Each number is 128 + 24 x the weight over its row's rms, rounded and kept within 0 to 255. Layers, rows and columns count from 0. Numbers have three digits each. The size before them is the row's rms in percent of the matrix's.

# layer 6 attention key, 320x320, rms 0.0818, rows 110-152, columns 256-319
110:163143118090109092116181120106139096146158122114100128108112118140159118096141138093114115108143110153109157115135121082120130155129096119134089164123101153150110123135120133178131111117081131
100:135051109160173136123099144116089153145181144109112178085073129135140118105109153121146110154141131137130090081101112122095135155070105131163105145135144128146174129147149148157118104112106112
082:118130124123152148125057064122115131116154122120130123148167140143133151194117129167124101168140137114128101142123111165101090093076136121160134126107124141097141105174111124118113148105158118
098:137135082085148157096142132108076115133088096121128190130132151108124164134122114118119150112093130116123135123112128147111133174166158116116110091130139134135151112086141142151147081126141135
110:163146130152139076117090106093172170115126172120136144159083124163100106153110132138138135150153131109115150135158132142163106117125121106124106154128096166165105090134122180090087140107116113
087:150112131137091148148130108096123173119158134133116111103122135108173128153112157131091141136138150150083102145121136118087136123081152108136167119183125167105103111157107126141088114106110160
109:045109135079153147089160151143189113101128131160130156152093130136095134153132141073155127120129138118157107119163140111158113110149091128132102119147168140144124115091136158122150150136096147
091:120127158139112138126146119123109142145123153106121122138164146092146123125104116118157153143123105136090092106161120108119110106161173140129117132165128194114111076144136128148128131136144140
110:119105150114192148109108078151142129121141085116128151120126102119119138142143119124075103177106100134113067145117124142151134142082134128149154120125134133103133096151105120118136159130150091
095:156173157153130141099129099124101138120167157118126119121133082099153137124104115104141134091138115108128115160104160130166111101119125126110151149097151079158122140196133106144118167161097107
103:057114127158116133151118143153095125078104142117156082145167120134136096143174142091162166110128139153166095148142104137119066097165099120106110113119121077126127101076156126104076130157141139
097:144164108131132135064148144098143128141134148103154122131108131118143171139127125100142139106117162125097130156120110122150123148110099106120140091130163134120138166140118082110119137115134095
103:165097163153168120084101087132126151087127124080131135163122073086102132211123137125131146129125105114169137157121155086113138104120112118109120151116092091127107134096124104148101173126146133
101:107099147134166136153153157139177125100122095172113148158119119137095130096128118125100115086146160121123140088127106089121168150126151131110112166101090076132122186106139143113153115131117169
109:152137154082125185116175114149145156132137152158116139123114100089101145131099131116088168139127129071130095145099094140123105145117102104166153122147158126145168113152118103126172108142146155
102:146118120146105125068091085144139142094144079167081109134139094096133149109137119153144082116156132126099115136077148136148149142128104094161139152120140129158119177147171154139091146130154156
103:129157122091177115143169124107099143127145107155172138091107168130172165109117129147099124104125123097121146119132162159173094118090133170163128109142139151138190167172143149115140120135157104
105:133113154136119127129181149120108161141112092141143142119101132108107158121127157097148155152154157117138119097161158138115110128162106155120129126129133166127133149140145143161134100135089137
080:085161112104124107137105148150124134152176163147141159132085120126140143127173112134141158083138146126129080149112138128141083104121159125155132093160135159120127195142148118156115142139081102
078:127142162102099181131100117178111152172136130128071124146156144137142146131117127132167129104122116148121104129179140118135144114155136107123132168129107144144164173156118109139095118126137111
078:118179136121152137141132113088118115185105141115160169093129105110159094117123135117110100117124130111186111146131103167092148131113125112094149083158170121148138139123113120109137139130100079
083:159090133142123145142148113120125158129081149127073099155147145149123112133078151144147164137154105117116117089131146129182155171097149165151096166115076133087153146118122128117127096134113183
090:152113129169147131102168129142121163153153098149113143110129104127112138148082114129135099108123114111156130152125121121122150169170156111152093095118108106150108141131149160129150111120131142
089:185160103135151146100125133169106148142149159133147140103123149120135134129124189156131090148164116112121115118173131167125104121105145110150105107142147120125144107077183117157124097117171126
080:122139127122120146097129158044166098091124130120121165131145114129129106143139096136158124110104134166135101149138175115167130127114141165158113129127130111118113137148141099158165097125104139
085:150121136144158122111115124181111094128142114143165125115138174125135113174121152126150101156120130105133124116151106173087136114149102056129127105116154106180121088109125142105115122081165103
092:173108147101117116134125120137106095145106147136120113096164127120129123123128140148184136107153150138106132104105159118147157141106153098106145109133164123109143184131123141065091129173155112
087:105149127107140124116103105181140140118129134126123122136164146129118146164075126112120120168169150074101138129177111175105187113127118121130151103165164154118142155119103142106093115125141111
090:179149088117126156095115149109112154146132200122148157136110097132140102141093118139147120129152106124192148141099139109088103144109158110130111121173095144155148147131116153113128184113103181
103:130115115129140103099132115086104142098132093149131139116111143120142097135111132108160115150141113096126106100100126170086128125130112141115143065124143156115115193123055108131075146077134138
077:136157116102120148137132113113060166094141131122111098151135093085183138135138095167090136161139143114126138117121097139135128154135120091171108136139090165130135149123092140106153188116124113
089:124120131108078137173146101130093140121123156133099151144095087178130125076172099129116134097135087171151160124126124092137094116142160136169091162146130107117139134106149131138175110205086118
105:128141107133174171109108124148119139135100139136106124123138145092106144141132140159100119131086110131116131157101108044105145134128107143142101135145152132148060094146196157122146122095175123
078:099161156114089125103108109141130137137093094105158082120094125124074148132139100164167088111155121119113135148101138101167122127126132115119119104122149141141114090111162102170163092118103124
101:121104136139091127130177104111112140141118080103144127112089127125111105071096155104070122133133095158097153139096082110127136132152160120130126122099133115132115119108133167147156158144161119
086:134138125125111107118141106122157137171128121118150101176129112104107140134118115128125128185174095125128115120160156128147130184126082118149133128101101128133119097105106117149115117126163168
081:186112118107108114105096134157134142115130130110122129111125149094145124170135140124132161156124086108133164160166118171095142138129119114136192146137157154134132090140145183142107128128146135
093:103133132101127113097088105159103156138115138126131130154116104132118126145143116182160119096095087168138107120175114139119129110095135169154153164112121138101109130150120124135143086152125138
117:118185121094115085128133096114123168155151144152118096140151118126145114105153130117121120170157141129116158133117156142173126174139105142127107138166112100128135178131105142079125141153156144
114:133116122125118129152158146124129151121130110131155169171153121126139130118146091119102122142093148143126127089117089118127139122105162175169091143157096128121087145129123149147113104126116101
107:113135137146115145078088127147125095124126144132107101137122159126109077127123087147156110154159067153141129177107114117111154137117144125152172136128124128125139147128131132121147145149149116
119:105117141138126092147122102171165093119162119096149127113127117171141117140163125124134136098169103154155174141147137134125141178137128145131138133097133139117161145123120147094092112179125114
103:134159129077152104116142121151082124140096096170119114092150178157115130108148141158125125113155106122120137116159089123111148133107119114105145139116165116126131164131132113105122091141138085
# layer 6 attention query, 320x320, rms 0.0851, rows 111-153, columns 256-319
092:134100069174119135109124144103114095132139108131110175116125088122102136111122115092122144125166113137105123086120152155127135152111103154154146185152154159142126120144158102120127124080118135
098:076126160115147092133098111148156104100125112122123159119160117115125138158102127122125119147152161112135138086109137112103156093126154111128137099129134152091119105101119122129154146121111116
097:088154143105157122112122127134117130094077138127158134154093133124116098099150110151160123108048111136136099126133118137148107127105132133157119078157153127141142120082126148161158135144135125
103:193179109112137111096106102128163135134135144121097170120160151126147139159102085136146140118156113110143127121145120150132137190094177062152145104123156095146140084133120125127121171165132093
101:122125096153108152127185132135156124155125102149097127145122141070120117111147160117099156099129138162147139130151098097138141127111160140154141123142114151093137125166137136112095111123101137
103:129127120063094137120102132124122132134118127142154157141106112176121151142106130113129143140143132098156110129120139123138135137133118156143127151104173133141094118099135126124138133153125160
097:142121156156134115126148118127137145149110098137120124084140069076145111136165106101138134137130120112185151123128150110153155109121122102099173128152109165147138111182163136164164150116150142
103:092084138114136152184087048132126114139132094126104128123105106119139178118144152108144105188122137131121107120148169136072119155142128189133149148124143137164135132107139142076121128136107133
101:146141136136145113144102163068117129067158137145127101111166142094160153131111121120153123122128102130117146133118131127169065115177089099090090162102117148128105156140135118147153086059101092
099:085116100134097130143134159145135176104142132148115093168103148064158123110115143109131111135104110126170112162106122167157112160165120140109096086136131095133107137132133143115084119145105171
104:140112189158155139120165136123111079138097134082130106112141157106150137117129125125141106127139099100090129148167151136125124090164127150142109132085137125128159124090102104158113155156073128
104:142112150135153124135105134080180108113194111085142139152120098175128148127156156084168135123115105151128151136151137107132071120130114087113159180114133124125088105103106103153102147125116097
100:110127138140165121139111136154118131113128140157182093154076143143110117081122124145109091144099150170103146128126114119145149151161161139156145164127131072144130148070162144148098133163117153
105:123125107128119103105143127126098136121125131139158155126153172163141148075095130108131149169150112114121124124151114134120145105143097131149119178139131083151146128095096128059170133107137137
102:111140136138153145126092133135119100112186111170105156084146111094127126130138139144166092134129157113122139107145109149143099160162135087166136132103126134182138117109171122118142129158132096
104:102128120100151107120156149112134150129166113118139143104122138136141093086101114156136127129112160135129139089145128116144124124132119152156156084182158140175097151112135137069143132142099128
101:144145105142138126120160169130124129134147108123146118119108075138144108128104121087184090142180133133114098140146158128137110151126105149138132099155151097138119116127154153164134125131150137
081:126137084186084122093116165121098176120116166097120091113111104147143113122101127134138126130149143104145124127114064110111170119103108129144123153131083119133109139109121122108143126129141136
078:095143095166127104118146155121116126126077133145120133115121136111131136120113161171100089154111140129155144157148150112110120148144125131148128109084110186103132122146091186168151098110138138
077:124138116143109157151089074147166107123137127130153078162113169147109106099136123103137134091126114091108116097131111129161118106129159090116095148095128091145151136132131108166124130159151160
080:092115110110149121093155123111143130145155190128104165142113114124160159138144110137079125159107152133102066163129120136092131120133135141149166101137097148133094099130134111154133163094162135
090:176118142106121130163129124143111135125105131124150128098127151122101135121146160076159148141121169117119164100112110132110107104122162117112119140079152137084113087141128117164147096111106145
084:115106128136126120166117154095121128118146145121116156148129121093120163130139103085109124148126144130143174107117101089084142114114128067145121120165118151100111142163088102130142123131154087
080:117123121128130157140165162135128179137126133138150110073109098125130109116116103106160136143112162117133142127138133093091113134144088154146146121138137138113127137092144164115149079139080189
083:154156132138093118174080090109140097154137130109103126155152134131150140163129118117134143103138129112133131119115129132127143133112176093097121116125140149105130136141097128156120157111136100
079:127119121140103114122100097074095119124160141164157096130141123132168137165150092157133124108131116158138158128086139155099143099104114123149119117146166103126180139142118122146172149124148109
082:102167163129101165123107090118156113129130132138133123116101119124136148124123159152087144080158138116137120112126115122161117118083125101152103136137121126158149140164162135106151121123132079
093:105102118121129102105155116161091169105106149133118093093126103113113161124134094156128077143104093136152106099090112129149093107116071162143152121143109098116132134128121141120099149110131118
096:110119096090105103088143120122145121104164118100103093110141154109149121136147105150166186144123059117156164107104087161106121085100136105143111113097095109126140118134123119086125130124125146
089:094127144129133145126135164193130121133118124136148096142072148084122140067129121149136125133104104150130156110127132151120185114165111117134110119111121115093126089077129094135141118153109159
081:185126151156165130178120093124099129128128104130144164152080141100127127126121129166106076153148151119114133103129116127141135112113107131153129129166123118148147100167077110124150142160142125
103:155138183110135132111107097112150111145165094106115201126168103113141114143137108164125125131129138098165096174128130122127124137122123092095159151110122158175182095155114148137152159156126139
098:130114147115152186129076111125174144100134079149091120108141147136159131129097154138127165136144164089152127126110109118151141130119110090146160125196131119124158117134137146132139144094145086
106:132116100129102165138166161103127154152156177133105114128138104123158109129162146169099079136151147154114106138154132113134118112117122092131162137130132141095113110151134105131105117140163101
097:136117130102110162131108147131169145113128089111116087125116141155094139120090160114088131136141145116081155135128130114143188100143107131104113159162137132166124132150141127105170143116146126
099:114150107109139148146161088152140125157137116089113131133144127112138132135109098124146149148118098119142112117148102142151155128117150083142150118142143116110128127115144133123109098153116129
095:145092090148146131087101127134122130130127133179131144136148159152137096126073138081100102137157132148110097102111120125119185156138100166121118136142143124131099128135108154121091134165127162
109:104153109135172123105126167174099141147134162116129111144122137156111163118123136110149107117148118121111114110154106138155147151192109169175124166143121131129104123060101121119142123124144154
107:147110097106113157084114102137133132145102128118136132138148124111108138125115132130094131127105124135127130149113125157119126179148129141123120111141124116082120101139123167112113115141144141
113:094133126117126091156092131145109092138127180156106145116143135128130117117152128128116110152128125151104126086138115153109135112198133174117108132106115185159131150117131129146135122149149132
107:130178108128119082120135139143131137133113139182150080148118128170124106087119130164122156130137082132117094119143156086129169085143142105155077129113142148174149160102117142131160104120169118
103:129118100122169145099062112108100083156136101125108095075124134171154124175130095096125098126124116137126115116100082146119128129141109124124124154119140103151139115106174122108122089165116151
105:138134122144088110130137121129123112108160157115094137080111122126120068090124101128108100152140163116127132089098091142119165090136119104113125160146161105126105107109128094126117136102088175
# layer 6 attention value, 320x320, rms 0.0894, rows 64-127, columns 256-319
100:155149148129120134117093139141115168172121156122174088144141121166130082096149147132120165125123172097116144122134136129119125122157092107130151132094113120164118151143113135110126102104137112
100:132169113166128170106128113128117113136112104104094147118127150120130160144142166114127113125114131095144147123152183147131153087147126126128119158117120083112098100167110084105136111126179124
102:132148120131176135117112153116155101120130159128146112127160143097151137107192125123131086085138098152168122137148129123129126171103136155115172125135095123128120107100150127140157151132086144
099:156147134126157138143108081144105123101140132090102152189064173123120132108112113155132142161147130117185108133102093115160122116118122135084119104133158137089141093117123142101134149125096139
102:176127156101122132138148113151135152105110115133116115125113151125083117103152062110148126102159074145106174131085094103160170135128143150171122089151150117138118127136140124132084158151136106
104:125123107132180125179130125108117141143150143119182136104152138140139109130164125132121124143112120121151165118114081102118127113122124154117134132107159152083096123081184109164162103163151131
100:111138112107128151144156117140152152134144095144174092163127126182133170124140117149115121120126123087093096127116108099160170108164120153112150140113150119139085113136092145087117135131137081
098:144151124094172128120115151102145128072095085091127108128121133111095099121185133104169138138134118148126160114157164151139101110151137138132110142117137080173148103106111097135123126135124103
099:126140125145119141088116098104156110156095144180086154123142079126142155124149157107144123105123127153105128166123143070133144124088158142128120147117158129149123096131100165087124117127104106
102:141146132144140134126081140127093094085083140166076150124148136111085121163122146129148123122121103107088123099148112172091100045165114152178152108160141191096143125151143107108135128140137094
103:111137131114125129122180113091140105155137101142119117116153097105161132145150182133148129109086119114119110118143111113128140096149093128131137091167165139105143151123131144112137143172152137
100:144115080099145122107144161117122146100148116140142128136076133155140123109120127121094140113144141132155104161158137136142119116106142085106107143148117107155151120103116089160143146143122156
099:075102135125082115139116099136116133129126114102117116095122096086169157142152107113076130139139105163121145135158122065113188103092172130156159147143192158111111124135128082139156163108101137
100:146123138136132138183120148138145131143086119164100104149141130110127058156159103102121135114134100125109175159118144150150111141130119175164141142122152132137127128122119112140172103110124146
093:159172099133131094121112114160063147130113169084122143109111106142152136156185133107149126130123125108162152149130136123105114094117170154112128093139106110124141129175132132108137154133170150
105:143137150099126107138127162112143175119090141162148163167145093126123145156133135112151129104120127127108085163131102167096126118117128144135160122162187149155090148114126121121072065138120098
096:106117065164143107152161146081134070129144118099130113128103129140117154131078078132132106121117158121103145160094162184111151083077109119153097107132164118115134125091162125114144117103146148
102:142132136154142138110142130106134145128126190107141132141099132124102132070096117112120063151126177095136148160142155141106130145136118146098124147147118171120147136097105159152096137146089095
102:080138132134124122159101120118135128120114118147121149104139137126137127172120109098127096121187127147177137143141120141139135104131129126099145116131149101115135110126153101143166187168118131
100:115115147146064117123156175119148148096085129171145137120133174113150138075163133081099170080142150128092137127138177108157091153104123109098132114157149113099127100141136105159149129086105164
100:109121125146127144124096151135152113172133134104148140124147145134143105107121075134136087162144135136121116182106144143115159135113128112131131122131141136100138185129116118139125149114158114
104:128178134155102138095128135147142132138170096122120114142143133157149117149126197147127100127117111100110173142139127114155134167132101136121167146117121121096111105115099148074079106112138116
106:127111125161128118129167164092161122115113096184176157105161146166137104104102149128097116134119180141153128108132147125125131129112111125130160115140099109186136124125117110148091146092093116
103:084143151147163155129096150122105135159122167099165151141117109134144156124147094143125115137149122114090143114136110105119124154140094119110148139073163160182165158123098113120167123133122152
105:087135146075151138140121106095139138158143113124121120135164091112132141147123111141147110137103048135121110135124133112091111096137160126144130119132147104131075127144139116138137134169121133
097:115142152121147130158096119092105165093128129094116142152118136135097162153117138125120084109167100082108115128157091141137119071136192111130134105131174139171124113154149130095093092180144089
096:138163148123136128156098128155146176178123161124125126111144127130147145124142085145121142121143134139126164106144127135123141153126140093168096165073151137103144096139114124181161126124122120
102:128196128125115137113113112156138100125120138165126123140100132107114124128135136123110160160126133114105163160134151142117109160122139089140098105075153129152147116128097109136134121124117133
097:156133124106136102118162128151100117144081109165111184151107148143094158124085119106117101122108135090154146131115133119149176138139112104113116193123141139108157100133121146121072159105163137
099:122105173131117110127109115118080100122141155122127145137106118115117117117116129134119090186146091094173098087167099107164149127139157163110144122164089153079106138128135121146160175162126138
103:114129121108163149119141140130135174150170135078103111110137144096141150128158116146135140153105140109132106079131141137126107127163098110128147131174155156172129114154113138129157110113103110
103:134075126155124137123164143100114106130131118124104093146140180127115110115143158107120169192118101183144145083121094106146143142111107167122100109139110139138133118097127139066150173098089167
104:131144152137118124137144142103179200111134136165151108173155121176122137104142142189156139121097093130126144171116137138158134108121120119147109110136146092200148146140139148112126106116149164
104:123103144168132131157123118150100130161132165083126153140149137132080119114089140109117106122158150120168139126144122172172138094156120119135078140117097106145145136134108141113073180083117127
096:131173113120132107111125118152139102122074125111123142142134150123113120131144115114112150092127170152129106159107151138133120149146106123167132101176118140105153132128149113140148120172128095
100:170108140096108115130132114141138088166120132134116130121158148114116110122140187156131141118107144146111131093084122102151103170144146125080096107148141061095125128115168178177094126131115136
099:138154106135111114143136145156145092113109179105172153112139115100147103095128144133121129110123120104124115111094138119181123099115146096098116135127106102168104165150112132119127120112145156
102:114128084143135093112142146150145140142103155112150146142096097153146158139096162116111151104107127136117119120154114109126167147113134114147070138133128138126102129160107156158097121115127143
105:171110165153097135129107154114089133121113084140170081172136146143130124139133139127133131135113107139125155107119111132163127133090135048143167095161117149136099122117093155121120130141144136
100:107182138110147148127129118101132100126131144137139124136149140147142159104095108152110120122101117154150121131090132154118081191117128163110114165123127143134133143152165116108157143161143132
101:122157115117158148158136179103098114169141104125118121135115133132100128156137100154137120133152085154126143157137113130138101108076151149166129116116131154160105139131183150119106148125093128
104:124099126099131136136143146094119099129096114117153148158117112092131137103125122120132147139076079151151144126143088135113145076109167151160120132138150148077113111096152103141161127119105141
105:175152142101132115130172138133146166139171120111119123145140125131102159144161152142137140156114120146127149143160133140115114105091087122108122120084108128106125125142136165108114121068134136
102:129130126100146128105076163142133107161158140147123099144120135143119102125162085129120185129105113100150143127189118124082126168120141153102120111130125098077104114121129124166150138157084090
102:118136106125134106134113131122128118164132137121125088137140139141134143090150098158156145178135118114130125124159114128107129149124143134124113157114139053169066139130137150131126087117158135
100:095154141136140116101104118109113097129103072170131148122156136125112118101121083114151150185130111125095095143150136136147128086129084170159140125165137137130102143091142143162109194113166138
103:139111153107125090109141120140160146108128173104131123141164126108121172082132126155095176149137070168163152134125138177112153099112127118170149153133151147074150098121130091107161120154101132
101:156107135101103141152169137100173110139151110162178101113117133131094111126119133149168118138095132150100131147125111080153134133142150149172153115075108133171090104111145174144110122155135130
106:062108101130128090144130117152133079132094111110133172132110120095124133126154107135094128155155111152104139150142096152124153160103138135147107095123133122140111133145078075141123124146081136
098:183147112142117092099089125120074099113096157115147094130122145145143168101090143131117123137159097119125123125093108114110135107125131083148115129137114117104131123151136175108095144146117071
097:117117171122160132133134140168141117153139119112159107116131128074129104120123126132106146129119171130152140123118113109109142144136137169115135117076155179164113083104129112124146167130117164
099:137148094096131124121123138087137107133115102086145088139144102138138149119145110140107124125089136147152157149159147101127142057134138095095136117133121138135130090088097132145131156112096098
106:072137128129137102140106102091133119130125111122103120149124127119119129094134103115137163194146113130115128133186195160114133088078120148144115137132117114102111101118103140122137175153123123
096:117127158145130125161116124124132105136139115159122118140155144140137122154142136128148150123144114129144190136175144130135146131132137179111139089174149111119104080139146148123144154162090138
101:137118120116145115125100102118132158153150113125119129137134137131148149102140094103178126115091138142126113146098150123177178118122127112112118175102099143141121135144110125127102127126140139
099:134123116148147125150112139146131179175131155098136134120117153122133134096147128111094113137157132139156107092140159112143117125159169126121079127118119142104150144122110099133125142111128109
101:142109122165138136149151115140127106170137104105100111167145148081101147146128142135103131127147145139136145146180125105134097168145137175216087125170110142134128130155086125092138127103124120
100:129131088156141106132095126123163135130115153151132141133089107143141125154100141169138128093110107191122136142121175101128130139114175117126137107150145117111125112092108124137135080123161123
104:102118121129126121139160154130173184131142116133096101096168137141122118131126101091110094122095094132105139115179139115156124148151163131134123103147124179091119137118165119183185161141125124
104:093166075095127089116130109188142109112090062133120114146145096133136140157139123112135109115112116143125123132137135141130120137099128089090131122102162126087122111120153088121119126134135113
106:174137110129113148146122106099114124151140114106102136119123147139088112126129153153147153083133104114135104084146124137119151152146105154139104131141116104162143104135112132114123130128133137
103:103115144119171138155130103129093150139127105169143137076149108097214149085150131126108123122149115140135130116132174127144122127100157110094138164094149142096148142127164079077164087162115133
105:137121163152128129111124164146117126087136098109152148126118127099142166145144154132120144094095173211139151130111119087125141115188128124105133159146134151114136111112143098110154125170140128
098:102119153147113178121105096145121127108122129127109109085097119096156150164110102115123105129114079120102139072158168131118149113111132122126149134132126126145111159121143155152119139096110137
# layer 6 attention output (transposed), 320x320, rms 0.0838, rows 64-127, columns 256-319
103:087114129122137132132178110150149091123153107088098158134106090081116162138139122120128078140147131138131112142121169119147112143110146131133134152143114177091107125088120149153095152125130172
101:088080110107131122115122144172151141088138124169128107133144111175110123121079088141144114095149104138128143098078082128116142148152155138191133119136115149159162154115167152117128125112135128
107:119132136113069159149112064105148130129142104137127141118122108151098141187063117139095157161124114076146129098125166166138124110146133123118093124102136122103141135170121139129117119118194132
107:100140154138101143085143118121114068132109143132123108063146122122138100135138143094172132135096104165099169120155142141130105134119135102114090152128118137146123141132128154201110128115131103
106:097149103138151141104098118072126139173123136129117142125111098135143111124123181143114147128111178102127119097197099175106094096106149111109135163124082126162126120151145137080175063115117142
096:153148154139094094071117114137128072117128123123113149110108123099134167117100155084170141094159086158141096151141145120134163125106146160132133102152103086146136167146120135129122181081106153
106:133106152128168121146122164139147109105097181083133129110124146078093120116135167152122097104095145152170146139114149150122074161107126110114115115140125137124129136135132137175125119118109161
103:115117141115120119154110088178121074163178146132131139124160125173131113123099128137123103143155097148122100148149086079131140145116098117109132108147184108093156161162124105167105107113138139
110:121116116080159103166169151164099132125176098135131116136096169116148125133108114140092149138133128123158149109114111143144128125183116106115126131141098122082094146157158075150129145126157127
113:147120175103099113126137103114163145153134105143137114141122112186145138117134104131122128124126122106117155133127128110159129171087140093136129120077120096152159142129126109144107175117095146
102:139146136154126114165123135113149116125095147124119127094139126133133156119122116105115091141125094127182123124119126108108136140162181142130131083096139142146108133130163102149114079138097137
108:136127148141093152173120115133111104163125168092137114139168135049144154139156123093107116126122143158088160122109147114135118135126093186132133125138132129109145143139086192133114103139112062
114:139165130122203150116125133085192153141110159124134133149144133114118139140102139113163095104134135120159154094142166166135113141150110103094150145098114080132121153130125158123093124163196118
106:122100104134129116092121114149112145131152159096121128103121136140145164062078124142098096131136136125116134109198119119117123100117187143107093152132117158138131122109174161142111126109128101
097:135115155135120157100119099181197128107169092135097111186141118115071110075127142138089138135133153146117084114160112161148130150144081116149151158147137150148114134119114122143116117153140107
103:140120097142113128169142092140158097144152102096110085117087158125134094113115112166131156116109137191121161126129121115151101130111124115101122143113107146072127129123122104152141179091124172
100:121112164104107117127130119139136163145104122137107119119145097133151094126177161128158149118149080145148108123112085077162103117147118161135112165116108143117131137204114136170103142157137141
108:128128127114137124131101128124125113169147136111158113144122084162111185162126175119137155131132131132131132121129140144148102119134134069143134111111105131131088091122125085148130109073151109
102:141155119104138126095153133138086148107120112068116136170112155146128122087138123127147135155076131091112106081163131132097109126102122127104164108138113129132145137130100167145145114094156152
104:128117096084168167151122053136119105118173145116074173103128096129092103205086133153129116131128074151158125124090103144126175149143133155157080113109122107136130126144140114111131149195157138
102:144130113107116132102149072109095115138094077163123123146131123109148150139146151124136133146114137087142114084114131126181114135136111157155111111138108122159127108127171193114106109125150155
102:119086106084146125143125117101082109120134159127131131170114104139125137127099079090135146114122147178157081103102098152137129111092161106164073108160116157147130120097163077146167130144110117
107:137130139100132120178084121130139147139143116108108104154109135097169130163139095137096115123113092116132142113114142135138121147120144067127130101130164150095138100107109153144182120156138130
107:150138123132058138128157119119136144146151126142096138135109141131124130107088128132165158109171151115114133112102122110123156116108141089162125097114144101083092097126172104123087143135154119
105:141119107190098138079110135142122127156102154139165126128110113117133110133195146125121150112097161130144131105126081113159144176174153139121148152111116136126161120130123118097139121147128129
113:114124138128114136074147120138141128180100128139141126090139123160156109092132123101119156143112130142134140124088192133079130174084087150138133125141096117123136149073152118200168137122110163
105:120089114129108145126149114129140095118118086096159131108094104084151129155145141114176114144093142084130123145119123115081166117146134176087157085171110126106109113098131119073090142137140135
105:124109123158147106133134117116092110130120096052091152169091110149105093129098098112120056132156112136139144127136123126139139094125107140108146163157108144124125130123168163126149115109121128
101:119107132168122133123111132134126130124144115093118093113136101112179139143124158136132148130127133180108089115114154154109096119116139141113113078111108122170089158119158072158127107128109128
107:096143125110158123143130118143137158120135133134111146088123127152126136131138116133115129092147141154065156171135147096137116102101097106119145108114128099180121097149107125130120136113153085
111:134154136171118152157135100121106125130084182148166160135145106158131135132138111132091142097155116148139142161173114105092145160095149097136094114102120128132119134128133124162084156154156162
108:141136133094110117108084100119110131121135116094117138117132098108172125117082096080143085114156152111126131159161151175102131139159131117108122128113117113121119124150128128191092106131156118
105:135111095097114155142096092151120069125121122146109177058118173127121109109122103134127135139145162118080119125145136123145151122144146143137110137135123141100096116117150105125140126114109135
107:083139127125152176104114121123106125135126161192117119104097131143144122129163125111166126150113117122109122151143137101096116087115131151138161166116141167140125141167140146147155126153155143
099:139068111141120105155117158133117097122167138129124132130127151150138106113119179140144128145140100157102128123143135122122113152108162120070138140099104123148116130103094127151128122113102140
107:096155117142131159160116131111143161071179093088153144125106113152120154133112093130131129137195121100139107136125109077139122130130117074114102140128114194188114131139098069126143147118173114
105:085129187122135147114144115092102177115139106144097102135127128143093105147107130061113116138120140118130131154140137131100137181135129124140128141154150174105152095153133146108100145120132079
102:141105183149134142120118139097127106133158138150106116098131142150102113096116116110150102183093158117107144147119133142117118116133118120134143128108090151129127118099147054131115149156143080
103:074114105115159138134131123125178162141110167107077177081118112129128128121106155132166089117113143130101151091139128135111150080134115113105123123114130072132184129131130113157123114125106107
101:137104105108131126100093113131144126136126109130126151121144108115135122130172158065152132125138158101162103105089139113119169094109143097104092104142125117124121125147085120116144109101061098
100:116102137162092087116111122138134129114133157138131107070121100118163146119090137102105159152130130118142126076133128146095136133168135140121088141133160150122171104109067088134138163129171130
108:098156138142097167078093109138127121155134123144105145099124138114135135118123142141111152108149180140127103110106141075133119136166084095082176135138100124167144162150133136117118134161170133
105:129122121135121146162087111130111105111100174111142111115097129129166098166096084139155109103145144132122156129112115116137160124134138136119137151151116120140114108132136133118117150169163123
104:126135112144098109122187108132117120105128112132152163062125124095165108098132150114146078141162131176113143132093148116152138100145104102109096150138105134122125146113168119123141121111140165
108:130111134149124155141146104137105116129111101086115142141122119158098072173113107120150115132124147119149156155098166096140162107155087132107108078099095158122171101150142146148103152113071100
107:162120108124076118120137111123142130131112153132137090130054144117127133180120126149119130111127084136121165136095141116093083119162153112129138122115121093115159107131156127107126102147098140
104:149141103152129132144121100157153062129147114139144135157127152125147128161137114099169132151134167078137149129135134153156113129135128115078097073135135152172121139108121149163128152114161174
113:144163099160128127160102123138105136108145125096126143087113142141164158144154099139124113145147127137163138124120137152078140110136092105081102140128146118142148099131181119117115164127132136
111:152137125130125148105125170094143138147159151113114120113134140116090105119117083108156155138118075132165146107152127114152133131147139114148119159118176140127136167099161123107169098149127130
113:093128118112132171150136130138127145127166124110126145094135118147104121139173103137133183140126137096127134118128149135143126092137149175138160117114126145159113162101134097116131105122134159
104:123097129139177131138109105073151168127130151100101104148129151148136130139147099141156157159159105142148145126168116139135120136159125106141108130145117098114112116124127135160144139129105121
108:103129165142106155128143111127151125158098128140119162132113156114148118126120131132132150136184135113076162118127150152135106177143136149141111148147100124114148174152097122135096101142169156
106:178111144155130168111146141153131111112083123140127108118093156107129132129132130105101133103087114127130153128093052127170082118174145094115139135121118108130105117161187156123099090109135163
107:114133110113126126075112125154137140110111132111090113130110106105089143121160113085130129147093103159091118133134118140132099086115123090159129140135130087156140127083127137159109103121160128
112:126117124138123140159188185180145130124118163097164128121119103136125145181097142094107116133173166122124122140138100122069110156140103143128108079137136104136134125148133110101146101139113127
098:146140083091153144116148117079132086110122078150110140093126107114113147168120123153150165144133121118097147153155135140110141152130129110162139137106149129163102123126154152105155109131139123
102:103115128085102091117142095127128138098173174128149104104132120130174137119120103142157121144104081117155118127075121173130132112136108078081144121084169127138142122120108120149104124115109113
100:137064171120100135153156146142120141144166119126125126121192188102103140122155117117124098140176117102114091138114066161134106126134107143119160168117145121141156129127160137140127127132090111
101:117188139171127122076118095106094122123159113179146126166088122161128142107120147163103107115139132121135136144114121104118141126136122126163155128073117073129136140156094124106102124120107157
102:144139159138085139124144130127118169160097182128102116140092176113129109111103117102132127086173132129129153125158125125099129071108092100115125071142098139146125135134177167117154099118119147
103:080126138135111099147130118169162125105128151144128123092153147109153149133175090108132076156138159140112093151122078142131143132079140131122091142100144131085125117155121134166158091163137107
100:132135145123093090073107155139164117153105137112164107147143149143080103149126100072135157144089139109117174121143094120135137099121127127169152087152103126101125084146142141182091150147142105
106:148172097105123143120107101138113126163144179121128089145117134165140084119141110141140148121150134099122144125109136125179096122141129094156095095135136115133089158128103146101123148106070109
105:157146086091122084137129146129100135129157114094150168141129160182110121101150151099150075138114107123130148131169131086092092138138135133134113117106121099101144135114139112115143109182117116